Weights of a small GPT-style language model, trained from scratch on English Wikipedia: normalized queries and keys.
Each number is 128 + 24 x the weight over its row's rms, rounded and kept within 0 to 255. Layers, rows and columns count from 0. Numbers have three digits each. The size before them is the row's rms in percent of the matrix's.

# layer 4 MLP up, 1024x256, rms 0.295, rows 306-519, columns 64-127
086:154089165127116135134092094102144118101113142106099147119098110130156130085167124134139082174092117120087150106112133118106110114089101135110124131125113112130113095112099138101140148116134180
085:116094139149147167114132095130103105123148146123093162146144148159104116121159175121131149111119151164182160097111143153167147164125128138114128099114152077139136130155106130116118135120124131
105:163097176116135104106102124090119157079133071111145109128104129106113142136134104108156119189113125176110099150148170135119149165118150116146121134100131101113165117162103126179136088127136145
104:121160130091127174120146149097146183136146091129111150157130173154171154115140096127163107158112117183149109133108133112139142127155119099149151167081137139144149149116082117130100076143177144
095:139124130079124151136165169098146131172107129132157142132121128093137104132171111145149104102146108166164158107116099117127173154159103136122154142104127134140167132131123147148207090093101132
110:134125121089157121135115117137106123097142141175109145148154095154173154137175107134115098137149115121099123109150145098126115140172159146136122155098130105144151110098139095132159141112108115
105:106116175158124117114126136123107159129136152105168149113120150122132153108079134103161101131156102121167104143138148117146114150097171092112106165089139108087106126162092138132087145148162117
101:102092127125149124128128165115094129103132139133123118128092133161139138090118049067122134124125121151099147124125130095155085171145119117148127133089163108171125127116085136173116133155083103
083:118103079123176112106085137113204142154097140133164157139107104080093081110118095097141133167154112134103135156155130154148147124127138100102140141133149134141089100123166114156140089140127186
101:155150136127175097137119146100134113142093132162118144127122086127169145151108085161142147128130150122117107136104155127107147160115111077107159124110108178153145079105153150168108138139154118
098:154116119135127144159138172123109124101102132146125114145095155112099130126130150117154149169140149128085149148132098109147184192128177172133137148132153085158132129128138132153146087181136104
101:129126139127127129175107136170105110142110114127107151172143094110143144114137149104160135138126119174126162107142132104142123103154131129135095173116094155153100062135111085124068112071108092
118:133134123151117178159130157100143129100115072096136160175148076120152151092101113117115142136121100149141130137082109139150080136161106136122109155116100151109092137138127151141103121121146086
087:161131122129122123150086131079172093143160133123098114145093113097107137127116131150136110109095138151108107148154126124135120139114121129085086140148160123111143094115155143193131128134150139
103:116167187126139136110185141128106107116092127148157099150171126088153115120157118107146122134122096176140138114109123134153137130107109121139147148120155143117145094118121118138119056093113195
086:145119105139124139155151124126113126146140123145095136128136102119113158149102130133069162157108119133131162136119114125138133167138138189129142131078137136105134104113147118164125108144114102
101:126124140111088125152122104107111085092148093134198125173183109154132156112121102142120121128115155152080103116137131126120127152098144122183156114125124100095119146140150140101169087144152119
108:134152153123134114116098133123167104141150170130117127145118138076113117138123111123139123077145141145124077137119138126142120144117123147132161160131106152103101126098131139171114122171146088
107:123128144130130153073118143114112153108146125139148131110143156114120133091080135136093128125098123143150140126110116158133151131112123124163133171078125135169139132055097107124161130149126111
105:135134108104104150140111161137169119165146123137127119102134154108145108120157106178150130125167134155106129120114117102118158139111106141120155097135120134168141103086146139161161083129139139
106:157131182144113126188077158117091129156083118111116144113103136122131151134135167102148127141118139102080185118099172113135109117117140092117127144137199130124126153117150142166154139109110089
092:142144157153115118132124092143097105108130131097111118184108175118115075104127128081111160108151118146098099107139098130126086108118098077095092122164139107083137178096156152107069143171111114
104:118106149137126174107156140117137160118124152156156129130145132144154097109133132144103104156084097109122086121187186171105160146109114122165120134136136117125142155065115160161122155134138150
103:137130120173126151123153144132111128118144130154146110124110120099144147184132157126095136083084140153169104096129107132159182176157146136150100143081107151153123104118089122111163166131163110
098:140118122127118105095129123138132111159106084141136123105102113118139137122129158123098150128110131205120110176092176162149155124120158110122122166115133089145111142092151157100078096161134069
091:103160118091160167181096157142167092163141167130128141090125127134097092109086124135188147095161106136131158096102125082132127157089125124155118111129131124104137161130118129100143125128080120
101:102140144120163078117098117085148159139119111131143132103089117104185162119096131105142128156111150098132100155125140120161155150150078104140121121115089128192128135185152124163138114177124105
105:141135120121144122167067154157104095133136155131139156094121131135144160144166089117138174101136136141152124143141114099126128132145099120078059140157160125156120140158139141080128103102077117
089:154141108140108133133131165115126078121119142141119105212160135126111149161092118110126105119113138136167134149161158128122128107098134124186156103115104087143121107113127134121154133159094146
110:144088115100142157086135100137113124127124112097111134141096138156113148122124168126142132128155136085137130122118124157114114181116154162124146158090110171130141123181166193145137124135113152
085:155125136114162139135125154069098109102132127169126114133072095098134123129131150134178084113136123117108137152144131147102086151103091132076140152137156154080144127121139109135144107124135089
104:094132116114145187098110119119114117101118094111156105111084120108096137125150133128138158147115115137117132164104099130140099150160181109163110119115126164114112147131096153137165150108137083
092:118135131140117146097128181139118162131097131136127115163149159165113158113109141146120135168125124099130105132121130121194092129135147120131131144122136109111087146153088110142140091134113183
101:130165079064104112102141113130118109164096133124106119089162152179121151148106106158115126132153092120152125132185116099119153158140135133142116118105145102146113119140105148088161127115090114
095:138133150126123149097106128119102128085117143102157125086170106152148169141110068131153102125093106097120111128101138082117098136165164100138119132141092146143131158119138149116171115133132099
101:130126122151161155127096165133144132141118155133144151133099147124166126110126154131119153151090146139125122110137126133132127143135101123098090132055176140149144075116175094134093108156115129
112:148149125125158125110084118108186137123135184115144114135127104146110161125111073122136134160133162093114133147141113140108125148131117150103100143139115138121108158146126140123119145140128112
102:134131098105120129102118125131110127083119157106160105149137099109159143157119120122139149182106151100166126109096144136146176082126104186159122105102124114110162105085114158129118147125127137
095:140123111109122121169136159149153111132118097114132110123105120146119108156142107150137128121127120159122117131131137103114148152143138144113122129119145141111149143125123134146125119120136139
101:153188131122139095120108155099124143133131176107136183153113132113122113095140123149143163170105108106145086061100098122176150121146143118128110164135144130104121143147153123138116116131146145
097:145129105158139117149148073130099135159108149135160107156108143079118176095161139137121130102109139138144096144174132100128118114096115140109133106088160138134167109140105093086143133077134152
088:136172153123156154160088132147112076130133125100146119126142099105131132134144117127168157128111120131135116155108117117155110118114158124124131087113124108132169169145115100147150130171140119
085:128145115125108162151099135138111127156133150140108143123107123155122133152101148107136138125093114172143083150138144159132114117116113140082139142092143140117148123135105137174146083126118103
102:113168162162099186126151115157092098118106157120135107143094130117126134089128103084141106117126090148102102097163176139151104176097107119110145093132121106129121158153156167181098143132156124
097:185123134135097143153161129146115111154130125104107127155111168123086178132130168167132081117166137083153126108112136187136115132131088126157137150113110120086152110093164146104152087142107130
101:138085081152132109117115148107104078079137127129158097168122123090123136141085138149165095095164090096150124125154084163129114162119142160138167121105068069157122121112138165147149117106139130
104:171121154165151108143135104072155137111173168139110091145139106179176136143117157131125144135140134145119136129159116092151088113150110143136111106129106097149097126163157094174148138113132099
100:163153107076104130154113123124152088080133086125123131114090143147130118124124152153125116119121118141139148135121137165141148134137116105108123119129099122155120165100133113134155130127108101
102:103177127110120124094112160165126103078195157097099117156168122144132138115084157139134081125117114131132159113120147164150122157151179097158112070118130112144147128093104118127096145120146088
103:153164154177145140134122129135110104111141125126109142136126108089060105114084143119137131145085118089131129109139101100118087164114114129159116109101103087142122142123121107143123104142123084
103:149140146108131118075116121106115105126112150129110168135108074163110120113168102129161128151111124202148127133133071113133104140128112128121108129110096102160085141112147120137152127122142135
105:148121161144151146148139108101122168119153136121126113168185145106102122124148088160143074131120147139122112090124112116146122141122117186122173124147084102101094117125194083153132108152142108
108:122142151140154138078117116135139115096100103085157113116108110146109089173131135119118081139094154092115160111125105082139134104081118139086143140125145164115198132123173133131123113112138099
103:137084110136175106104128143125097140141125104103094105120117097119072139096089105097155132103125132112145093145152165115079137150173133132144117095091132120125166143170150126061098142163142095
116:115150128149084133117146117146180097128147142133109126125147082146107112150111103115129136135115090136153123130121134133134117155130145120153088115157077097128134109100145104123121113145121119
098:185133126110163082142110144159132096101122128125112086129154127124107103136140111123120116156110116146146114072157119147090118124175101122120128149150151141185131098143118121124090123134137090
100:163122176113086134115105188135117102141130103082131126122133172073165155147150113104117142124135107115124126122114138121115148151149114175092105147150105129182148142159121119135096124166105127
107:132155131083145155137103161109111137125108118145118154164112096096141114178085114104160087152121152099184093106107109116121152156090146131097104161124159070116127109127103182167116148161127157
100:095141112114146136129150117098114131111168165136120162129113164138119154088100117108124117150136108119154085127133132193129132141157147123159127155119120155130134136117130157169120111151145086
099:127090133142122138115154144079135142170125100139172153111140121114147120139133109092160110130134112102136124106122151138111117117127131091119120136135099176157130109112134175131143162120132116
101:157135146154112130133142147108147129114122082141168173119140134112107132116154147118126106132132120117125135142138131154146149123089137114150123099129116168153180122145100096121116129116136154
103:159138113127125151134126127095124117095149137155107130110104072105108163108162093146159102127120128106134125116146155087101147154136145101125121139044120140147134132128138150118097147159107123
098:124127131107134150084172144139139145149121125189121090175150098115141118183108107113149178154162130093163160114112133137120165118127132112118078154109130079077133130163151134152134124125126145
097:141158143122142116149156123146131058134114137106108103129086088123107141104119103079134110131096130109132167143172162087158146158108134109135152129127174161099127121111147100142126107121122118
099:175113137106141116110169098131095140121128143137118109118137112101135163131159075087156121129112141139096116166160161134127131164147092120098128122126089097136153156135158083124114133121097104
099:117129112126131118113141129094122129123170137105154189191110132115104129133105109132112140131146148125120111163147150158122089085122126189107093124088168124141181157131137151122158102136121123
104:124109093127095148109128126141100122146126136106148125118154128133116134146152152134124143159163126141134100125131139170124143095143117126167108172094129130119156170090117105132077093120091100
105:145147120105154102128108165132117110119128122121138141147144109125106131127112153148137119134103112081124091071137193152101129143125149147132151151158158083095114149130148173174098131165118100
099:118159096110071161150136107110132127112162148113117111123100115110113118097103122096153114144121126209123147129125106103179110113113145111145133161122127110130111126088098143161162096142173128
089:121124121132152138155132142138157189145157115110130154121106099140151152150142109114139181158153104103149137110166153150120140131128076141097109153104157116160122101114147114153141138129129113
092:177095102172158130125117107115128139118131103100144192098133124138134137124140102123125135097161127151102145123161119139114094106097128159167109084108106155131106119129076154120134134140072106
107:105126121174142105105128098122094125141121082095095112080140118157089142132139123123154134134111133145141116121148155122132148091127142122134146144137163107110118096149123107101109057174089163
091:108150160175153151132101152132106135130090161113125140129105114100153145108099119082129150149141130122102138113141120116123111130163149154097118131095109172164149092121080150120128129101112097
093:113094127091108136127112116113126125136161148122155108143111106162105130121162097100126093182181114121097129151093170088130129123121116148076071118137161179091162111147142117091121151116150150
099:130129133100137147120152155121118132133114111141145123206106117132111128139143072092127174119088070161136115133133137118151101123131143120171130102145133122123095139128134177162137144139119127
097:126144096114103141133125174082148104141093142139119104118178146121119108173137123109136115100092107117098161105149103119124128133120118136117137121134118085114076116139145088134112139136125124
090:156114145106128125132088142137118129109117097132147099157113154139117136078115148110133091086143142114158118138130129177141127112143098106125085140148133139166114101106148105159178146144150157
101:106145172128127100152098122114159144108137184097145139155102129124131109100119114164120101153132159082111108068147094149111112133112096125140108123154149141138157139142159121163173135134178111
105:138121114146092120104123102114112142118108125103150138150131114106138170112166164141122108100149192126149112133103139129124092132119134102120123141129120118128096142151124128145121100142117074
096:171144087130133133105133095167175119096129173131120094107146126093158132086109131158187113135149159102131163135157138126123145120113086144139094155149165115155125091083132149120094137150094105
104:120093158118161094102100153081139147123135141132105119085115131128136133137105149133122143148120124169125109130061137125126104145081138099125158139089157122113162186149104172099131082138128125
098:113095102152101108166117093122153046131122144136095123174140110159105118125107091106114105088098114162125115151138115093091105123150138134145114082119147111160118137142151122113166190078121148
088:170117130143106133110095107095126149111101148134198134167141132152135122134140101144161130139117135107128120118104123150155113163119144061156114145118116099127147144159116124136153111113100137
103:135155085104159130141124117161170125137142158160122094178129133129135113090097119178147136166118122118152099109087127109144085158093159164086108168100154113103103154133091139161124080147147119
107:154136170105133163122148126083130108131142115130086142148138129141124116129151156136138115135106140160153127180134121106104176153109092142113119088098144102081145143099119130120098115142126097
086:103158130124059111146128130110093106132119132154096159144134068105115089095199156125092113147082178162156131118151125134148101152116105136125147077126163092114153133127149165112159048126143123
102:166113099115103133104122159155124128111104111184140144136133109159069140133118146168109133100097129138118149147111104093129155141115147145158134105117142094156115120177109147145131132159115096
100:111155110103123121091109164143115142114097164154148158131117148107124089152167129160158158124174139153125130090164154141108084110090162118141134129105141128130130137133130139160141102153144137
106:152162181165084160106125113125128128121145124147113060161110090129149113084149134107126099121140142160139120154128135091130140145136150127162096146124151150080068132123151130104157145165130125
104:142130095129095138115109149146120145151173092088141165170134119160170154092134132088139134190125126145110117117152076160151127098128125126114163129138145118151123128071132128160119117121179140
095:172113113148143109127112129129121132163127097127107145145131132144121127115159127133127110100112119137098165107115156111107126145133113147161127134146136157118129153123115132128108119094128122
101:083134107116093130099149142121129158164156078133144112126136143117118120144138148111148124109134094126126122112097125111105115128159122140163113136094194118128090134118112123158151129098057134
093:139128171127146123117088125089145121137100091165132152128117130134137125113120157108121112124171131167138159127195117130178116123086136083145101127120117135065150116110099132132133119109148136
099:170104118136125121109120138122111113157120097124085148115114144125139128139133115127156127127106146152113136128114142141102128157143142135126092131145151132121132124134142106104148125090140140
103:138110099118163124145106161106108094085140104152118142105110138134126074138105144164167117094125125119156169196096133156117141145113138132081126107133103142138116136105173136125115107129082139
111:146116127178147104150123093132131151135167135106140142170131124140093141122172125181128132071139114163121112130175143151160159103145152081091148123109128142122096141117123184126156131139112164
100:096138153124140087122109141117084120121113135104135130175131092103174097095114139132085122140157127156096097130134144107107096143145131117109101114135159167153156125188143107077149137121151087
101:095123108149107161120118123128125144106141127158123127117163098117086134095160144120150120132112159118117135120077120112145136141120148090154139143122106164142113151140163125129131117128182123
102:117130146117138085117132147123096106162139108138135127157117102124118102151104194168128097100135106129099122115173109136101116114156115134167118162147072134128096172168170179209127117154110138
092:139130110136141151150143137113102151137137135120160154137109149130128136108138148182134112113058139128098121145125138113172153157116119137138144121103124134143145117156121156119089110103102098
101:151117099101135111161144104129142155123076101129148103119129102107120141134130090176140100144143108141110123091126143115123141136167088138125104097098156134187134109099177147161110122114130135
088:142094128128101134138075152068118137143129097172116162100106118151090152113096124166126143147146118105091089133067130129077173107119095126105122128128117150107126139135105131100158088141144094
098:120133133129136110113126125128155142134106161139144144096169114132113140126161149165119110144086145170143105137130215148126088127099109126113124122151167133125120109153164121120152113093133112
099:101117139102119125128125136112130082147137141136114095171124145128122093113127095150148114122147124130095125094075176116126102126071092135114142187156096149146152184130059134147149131130154152
096:119144113102091153165113127101181120126148156143135127157146138159133142094164126094129170151077078138107135104139116110103107101148130128067117114101108167143143137158162112162137141139141117
102:153109157131146101103113124147118105160107153151146125150105129091139149127139092135081133137140092164108104130149157099161113138102107128148137150127105121114138127139124155157188117153159101
101:171107111165091138167121090081087127120164134133123140083118149165148142118119167125107174150124099142154131165155106141194137157161160123056110117097129115119123116164122152117132160154116126
088:117144152115114177162129115180137111146155126139134106138130121142153123119116105110137107153084134138122179147128075132112116137144089088105133131147133115178129095145145137157103087123156073
103:151109143157150105130115168094126125111107086138123133148157140126098138128127099134141110132109103094138112125147068079135131146125132088119132137160141134140108160113120100147187146100140112
111:118102102105097134146137109116122066104192142168140115179143150102093091113103123124122104094148108126097103155082109138114143130168109090106133113118125134128078104125118115115120126147154121
084:075115090135105128088123124126111102146142141164103126123148140110138130110142172141119118181108113124115114104145132138140117157147091132186120115141150135141114141140151117069117115117142132
103:134163096122141137158132105137143109105119124160114120090184102134143127113135129127120119106150147118123161139169104127101151137133132133128110106126136145169130114114122161116119111165110131
096:154124124154176154108106145143098146121112120117081125109137083108159102168092133139147157129130144143115121123113132121148162131138155113105111108134149170110119197151109176110153162119117123
082:100139163125124119123103150146138126149130109096114123142167098123109142144099159139138145141153115081179169140114131168162114151168125126114170141085129128112132127064148102133107105088203118
098:146141126148121137153083126143147160162131106164124153151150152115142081140120151135155143129083140075162119141119113128142137185162073131102132112140109106115159126128119162165165126155155111
106:112112142102104129186137124134172109104121115145094130121105109134064119125092130145182129112087099152164126109117113130131145155125143108145127170171095115100156134120118163126144097137156141
102:188148129104111171136108142106148135121135074160139107163107135123102156131135120149110156145158126138119123158123112156137119099117155114100123103100140138146136122116139124116112123089091102
102:164136134125131063072083114063118162085146079124111127141146133163134110082156099105155174155150151142098125110154153096173113121146138116095129114093176137112095092123112126129095124119110078
106:108146149111141144147143153159175092126114168135185107093155112128141132124132175137124094139142100150134145093140115150127138161106139155132092108149130152152124098113184178119130151142112107
107:120126167121122105105140147100167133105090125093144127143152132152128128103129074149164156122100092130126154126111120109149130113087175092171092105159129128130124126136139117159083100100163125
101:141119155166126114096107083151132127137105153130151116157119105108145151122136150156104111099130126107131105158131127120203130123118150093122147144129141156147134121159117114128145142127127119
092:130107149152111157102076186114133123151111147132131152128133107075173150116121154168140140140176094110085160137114081117120108166108111088130115088140117119134147136131130070150131101110147168
086:095123151074094134103117123119123122168127133124122158155126100135151148156144113148173095149157113170129131158130135133114098125100126154125140176152109163140104107139153146112128117155138128
071:106138140167113143121142127081110154130117094171151126106119119123118133142169133130141128089113123138122150132128157141104154107123115121096131120123131126179102185138115097154123101137145166
104:118086142116122124169140150141127110122101124106178139130131101107122151081123106092104151133110136173134125142158148105114121110139080097116111094114124142171094108127110099130105113176178164
100:135109163162092143101129169114101138114132119134131099124135172118147164120128122064187134125119105144157153114103169144144107070114153151131168154108137105102093138144153124112163106145185109
098:134111121111114126118121120142121101122138148102065121125121118147144145168113063099108086129186175133123158153117119096138116135127139127114116087128121132176140145141128113113119070092107086
099:142163119137151122106092139140154138138119125148108124131137132142117151184137133142169126147103142087143136147144094147098114142114149155120096144105141124138130112155108155115147177173105138
084:086089100131160135132098140164109156104146139132130142160127136100117092130136148131083125156139127113113133107076139145108145079134121181108129138134159117137120094154083123152162141120099116
094:104130125082180137124155177160123114142135137134117157124176147093158105116179123135123096171122114149115099117143100104126115088141112120133087141127141151127161127158164143113102116135133124
102:132141111092105122113144099116149118135120129099137185159113114103107125176107107132159087060146123181102135147149115117145139141153128125139135115102156124130130151145112113144146138124121131
105:125126126088109108130139113083091142118123124103129120178188104136123086132132148153133154143103139112148111144143129154145137168117063104091116071095133154118133112181108089144208128139147138
102:125133129163120138137097082122126150133139134162139141140160124091112137115074137111126136132169103130135137122105144083108131118103123137104144183113141103200067142109148157182156165127115110
099:082144143154148148182110137118162181126078122104134146120121149111123138095112159096142119156119131124123118131142106129129116115147151106121120142121136126120147105148178133131077066162152156
092:131159126091108123128092128167125160121151162144137091124125127129114140154161112157132145131109147105105135147136177101137102117116123134109116150157129136137117126114110158115143131096151143
085:157122134113109154091128135102111126119124137119143182096094121080122116142145069125095130123124141191103125095178119064098132129114089128094113133127144163136140098125150157148107123157099115
095:115167184142107091087131091122111113122093151100130132142120124119153118076103102110116148137109101119149111110131186104106131127141122114138099124133186119143073115155167131113163161113170133
104:122144114154078134102053158158126154173123107123136131121141121141156149111158134167102169071140162151125116094146118079118150106108100135124118117153155155139117084160156143128103113175149130
098:122106099121130132168066128110124133156128144108095148154132142095109125102133094113165129134120121144156137143122148131127123076159123107093153108107133134150144117114115136108116123128092146
103:138109119135117202157114146117124122131134072142096185117129082077137167101111123076142095103146103169122158154130132117148136078131160147139157135123137163112108116145172109151144098110093101
095:143124095133125120146108119201112135145150134147129170115111169080091103122103138105170083130087143144156140146129100114185114139118111117112116114141159149143151108114145146163161103119080182
104:115130075126138110103135102123105110166100129144107113125142103185162116122141139103096129086104088163151134157137144127101107123155106147158159181120100148093101113155162180111096125147137170
104:109118131106102135140133167125126123065142115112131148140135115100116157139042088133136122137102138132142130097124111069145135164093099165142150100070155102088087116150144111133155136119106141
099:153148132179127114087094137164123136134109190161144117073128091113156171155152118094122139169118145131100122119132149143126115151115135157148121087152144106103155144161140134090099133136098137
112:115168093170134140117104123156115136156165109145148110105116153079085132130094093141139104124071126120116113109080142126111150133107116073154134163122126141159155185112113122104104120119152086
088:138180106115131139153155149093154142144138171131124121163113118147105068117120164112113159114143092123165136138082097150103119136112162159147141159103206162098119164098131106089099158118111134
112:123093108116102171148125136123099150158095124122133152159133114092113128106100121084176132123141081126160126119147141124138157156084105125139115170115115135156161079104138104079168086143158132
092:130110138120148127122128131117100117141113090122159157125152086093150137105072102146114115121095138097122143129155107112100101113144098100132136104117128170163171136097151122133174134135088120
108:122163131158138130123110117104158106114099123120146169154162113148151113092106167122156142145130112162126118133148122148131149125114152126130142121072109122104123104172149138131122105158138147
102:152141118123135113155169163140151123122129096119125165137146073124112130140123130163099114121187092115121130115102108154107140151102160079164146165137132134107112094088118119118131109119082117
103:115113112173104183130127142115154131152119090102164146114145084109123139113137147090126109168147181095126121118120178155128157075112152127114124145072105112141113147148141141100125120094100111
102:112092130136110131161094146132106144116141122163125152158081094125166114060132096078151113114112112138101119145124132100161098164089127124127111104142144124138159129131124139108118146130148139
106:137097095117142183079138156155106142179127146143142086167136167146154142117158151140146148128150144157108144113112138147175089159076093126109096105100130124135140118129127123138129123131180142
106:136094091120156119151076128158145136157151134130171138124115105100136168161149158095140148185166157103119099160131113126138162145161172112102127150097118132117128131112137130090169102077131141
098:100134104149135125155108097140133115111114120152114146105100091108123128094098159117100123165138122148111079149110114116114118116145120134084059125116144100122162106174146131129101068131110108
108:113157110135081108119116099147155146127118106144153110140114082146134134144088125123150112158106132132148116146146109116130130119118147124126130115089128126154108148125107137145137121116140104
095:172137156107080155104102125098184100123135153118122150156129113080114148102128170127141177146154084116144137138170065155147126122168147151156116136113154140100106090085077128105128112135123140
104:139117180157129123097158137126116114112130155104127130126114118113134132115104174111164143165159142144137179093124189142125131163140152133126098128190110130144147159136112116122135157117113134
105:106129117137170152101061129124159123127151100118129082110174135162141059105124134123124166124124136106086169137186139151133142115100117127138099140126124131139144140148128131117101128109156091
084:144124161182139125148087123129141141068142141114140111117133163136135140135124141121103174150145140123171151127153139161142126161163088091096135181152095127129121115128157116135095127170183128
095:119133161130134120106158155134092092121148128163101132130116170108131137134114144182108150144173167194098139160153103157134118143077081090078147150096085118103070107128118128157110146156126115
099:119128160131126148110114139064105097121118126165115139154092131095114157106132137148104096112121140115174154090132128115130133142134112135107137137125139117136130117090133119138120112113123161
095:143088117150144126145083128148128141124150182165130108151107149103117153156123130132150156133132146114123155158130150174127122132123088122109139176106133192100140126117135126116154136127125108
095:143121104102151157108126113081119079107139089106143108113155119125082114132107136149147078106145141144101127123154064132104119083158129111139150138149154143120118135094119151159131134094115127
071:153133104141132113184117112146142153145103158120104147102094090112140158126128146123142098138158125089114137156104126139144105078128148155143131127073130155138116125118151137183149125121123134
107:114136097165168122103151082075089112113106153142130091121104135107141140114134139166119116148121062125134130143073098112143147111155109163155162154108123111080154162134137112160120126142122092
086:166131124143094081155083191100116108156146116106080119132124128132118152121125122129138152137115113164133132146089167110152066118116109140102146142142141107124138126129106121113126141137127137
097:131090110177111094114123095087133134098156108108130142090138112155121124126147161120140137134131076164108136163126132100142156111093125180065120118121152151118169166131112127136119112098101176
085:116082136117113116108088120163149088110125138108083103122103074133101132129183117136101111105117070125153122096091120117106115145128116104071101142138091136149084132118092138123145134184081126
101:116116151111058133148171083140147108104163154120148144138096088103138140127151071102162111132141127161088122158131140108152131120118120151186150188120127147126126180143116104125151107108132134
102:144127129091130172155170131130102081107088104147144126151109101175147088116133107112185106123104155148115100124126117074113159198162113132124130108101149133099113132157104109154144141125156133
107:150138148125167132090111120121127155116181142156123160158080117127139143104124112127133127175140133111146119122133104082124110120190091080164104109128133085132127168082100150167119163148130091
105:102107133112120159108086122141150131087137184116145094149133136115155124113135128087136131067115102082150097070129116121117135164116133080149089143101146139134159151126113132152072120157153130
097:097087127135122134131130117147114151157138152109118099133158118123117136119071133149121118116099139126130103114083120151157109150126127139162103154149109156132129139142121124192143109140146132
113:155094083094141146106163142142109117114108196130106131124136158086110107141100108108121094122138143163129129097103118120167103122126130100099115147154152101122169096138155160156124140164123124
109:128153129131121117146096115139075178145122154095099116146138092135159152138106115127162123191048122125133122109126106130139130099115145116097111124155122089131135167109115113112126113120112116
104:150101124129113171108124144142112131127129148161138098175152111097110090105150160116124128101136104151118140124115044079104100108145122118169111136086160138143110140096130107111094121122152142
086:121126112125120167148164122128119126105133112156126138135153137156117113146126092145119136151107056151076132108085156137129129080133168128123090130131143151094088157137154163131112080120173111
102:155138122168134087092147141116119063124096133130094186152068121121161138070160130098099137126170135145108135169107136119114143123131159082121121143110144158101130124112128174137140099134139096
102:130131125114105129140120165104112115082148134120094210131096118097096146096089135125129122144086141099179097173136124105095152117100094112153098134149112088117106167132131124144105181106120117
097:119152126114141092107124136109173128104123158103106115118115125153081106091118159137145089133164053137116108123103132119115127084139116104111137120163173093115142145129105120099162125143099109
099:125107092148153129084171143163139105145115131130130144161139158139085129133154099133132180150156129178114166115127131130124154108132127126127118096130153115132161125165129137135135127114134157
104:118125113146140088145154133121132084141129089120175130135136125141163158143133064170168146164157135123110114164114151151167152158112122131142111079163112144135133095146162085134164151087121149
096:141129157124126164134157145089109094134159161158152091170151189100119154131113143134145134140141070185166110125125132138121114139102128144158141132169150142121098138108153114145121105106107136
096:102117162116167148130106102142087128111120115160152135169160116100156120146126099121141148125135128119134149123133112111131199133114180099129139163159147145098116134148109149167173123161148076
104:124083122093142118114107127036142104142099160145137108120147109082106127130137099114115101116181166108118093129099155154092132135073099103122152183103123134112140152149063115120142092129116124
100:140174096163101137148113151153138141101155138136121142152108148076138107064103132103179137117139157106142113139146134164141118126157157091148145136123153121118132120132122093154166120126133128
101:123093183134115105149102147102121108145123123105133124176139121156087114114121179146128113118081090138142094135153123130128124089123163093062126115121142115119105170070132139132137108132136112
115:151119137152138122121119144140124121126139157147156104145126102146153118125100114087119159141118140131102136118090103075077147118140126115185103127129164126143085126115167135131130137155113093
098:142122114148139134113084111103120089175092181108134155137112084108155088115090158097109097155119133110154123143128118109120123139096112133155136138139194108127124133166118143127108087140129138
099:118133137130165148084105133130130144106121176122128123090109115153150171110103128087120138140135121166121106164112170154107104148108089108120154137130146162160119155143116130146133083134109183
106:122127091121115182127096143155119156126147161149166119077118178139117112090136112127070138136153126110107126118149168147148135117144143087148085158122080153115131145101140137086107078112100098
100:154143103158132148148163095158133186092141124128120145159138121110129096117137109145155108102140110156144150132115119123140059115109105144125104124127125115105182124174077136125108164132152078
106:138133100101145096115125091106138112100145145126143117123160104099122103117135133131099109100058169163149150143152146150126148158072127112078124146114128134116154120105136151081127134077144109
102:102077123126134113091143150113153141143134156131119119123105096140107131111128173133138149145115106123101088113100115110165120164185131120140070119163132113149157161115119132114112142119110126
112:138152153153073149106168188155114138119173124087065153128156122105107178148146116143149096125113148152128111144124155146131115128123145135177117151157189123121135143170153122115108109153143129
085:137138109068123155133082077132148163125140153102118164108122114114132116113118163151147113141109127126134148103141090135162130117136154127101183147131184122093185129125118104144163127131112102
093:092135136147100173158086154135128104119099109142146145134143097141082105089135129136166145126142086155170136163102110152162117103112134118097177107124135121144135125134093108144142090118126132
099:135168128084124161112076152125088139140076139114154165172113135160137140155146146121128113132118084157127068115154144157122119131146125091163107124172149148117108179116165094105075141112154140
108:117125155093171133135127109115117122170146114139141111155131103189153114081154111161127130128106130118109132164120137143119135107121152122080119154129130129117149131108147129124146087121103115
089:143151148103094146158119139147073124112127145146151111137101136104107100112098129066143154122094123112124144098102144122135073152144158140126081155109145142124136107148147101117098112137133095
095:169085125117148181137084162085163127123119105133117181141106108089109127131108155133131114129119135079140139154120146138112118126096113152189086147089167120126124177133123108100125139132148110
109:113096140154126095156119132150120120098170179109119134144153102178148137124122130084094199108080110125119148147138120129107100163134121129124128142102120148133137106164123115168112158155142104
088:123114149141142136156125109161068125149117118120088115161081126124104122112150128157158152157111126114099141147146150112124147162128073103147126109134100150129147158113152077108147141135118137
103:092130110151136090172085134130160141125143154117129127143094153146160149137144136156173121159142120130135148134138167125116118151139114133145113137111136137144094114161141133144131099156108116
105:171110122133099161119074122078126114095138097088111196096073124128115154119103137114118120095102105164112121102134141117141084118111107136143116127134132110097102110158137125107125130117137120
090:135127105148094173122156119135128145106098133131125150125141159144121135115177110113174165139126109130091143106135143101099158099103135107159092121122114111088132120145133161182089126162120114
096:123145102135128126103131109166153157120114138133144123129108137155128114132122124150122136107163097184123104081107090135090116098079131127174146155127128122167105099091085128097142124128141139
100:125128130139132116154158135139129122143130121121118131114134119189115110125163111098105131088144160097126097122137141089112125170114167125139121125138147175165141127089141147152130137142136140
094:169115118141135134182118141136096098120143112118114140094065159117093173119136162131148094138124128109129111143138112188093098149150128128136126100141128130174108136131144128160117139145144183
095:066078157107104110100118119123171106094160120136150163176116107099131125151126132132168107142149141127173162114109145098137099136130125104129146118100123126120137134113158119126125124124125140
079:127159136115084151158101171139093151125124107124110152126136103125135129089131106136159108129109134122144169159110122082129096123127092114126137136109188137104125131075121107138131118162130112
102:161152142115160142095126146141122104141127127134139150153124130146112156146112120101110146088095101110125104137119190129147126139109176112108090159122115101150152149141147108113132139143117097
104:149151181138110122093153153122145121091146188158148126156138134095092142110115120103137129140103120157120119103143143106145144100094129130104086142167124094172131110161114117137132133171106150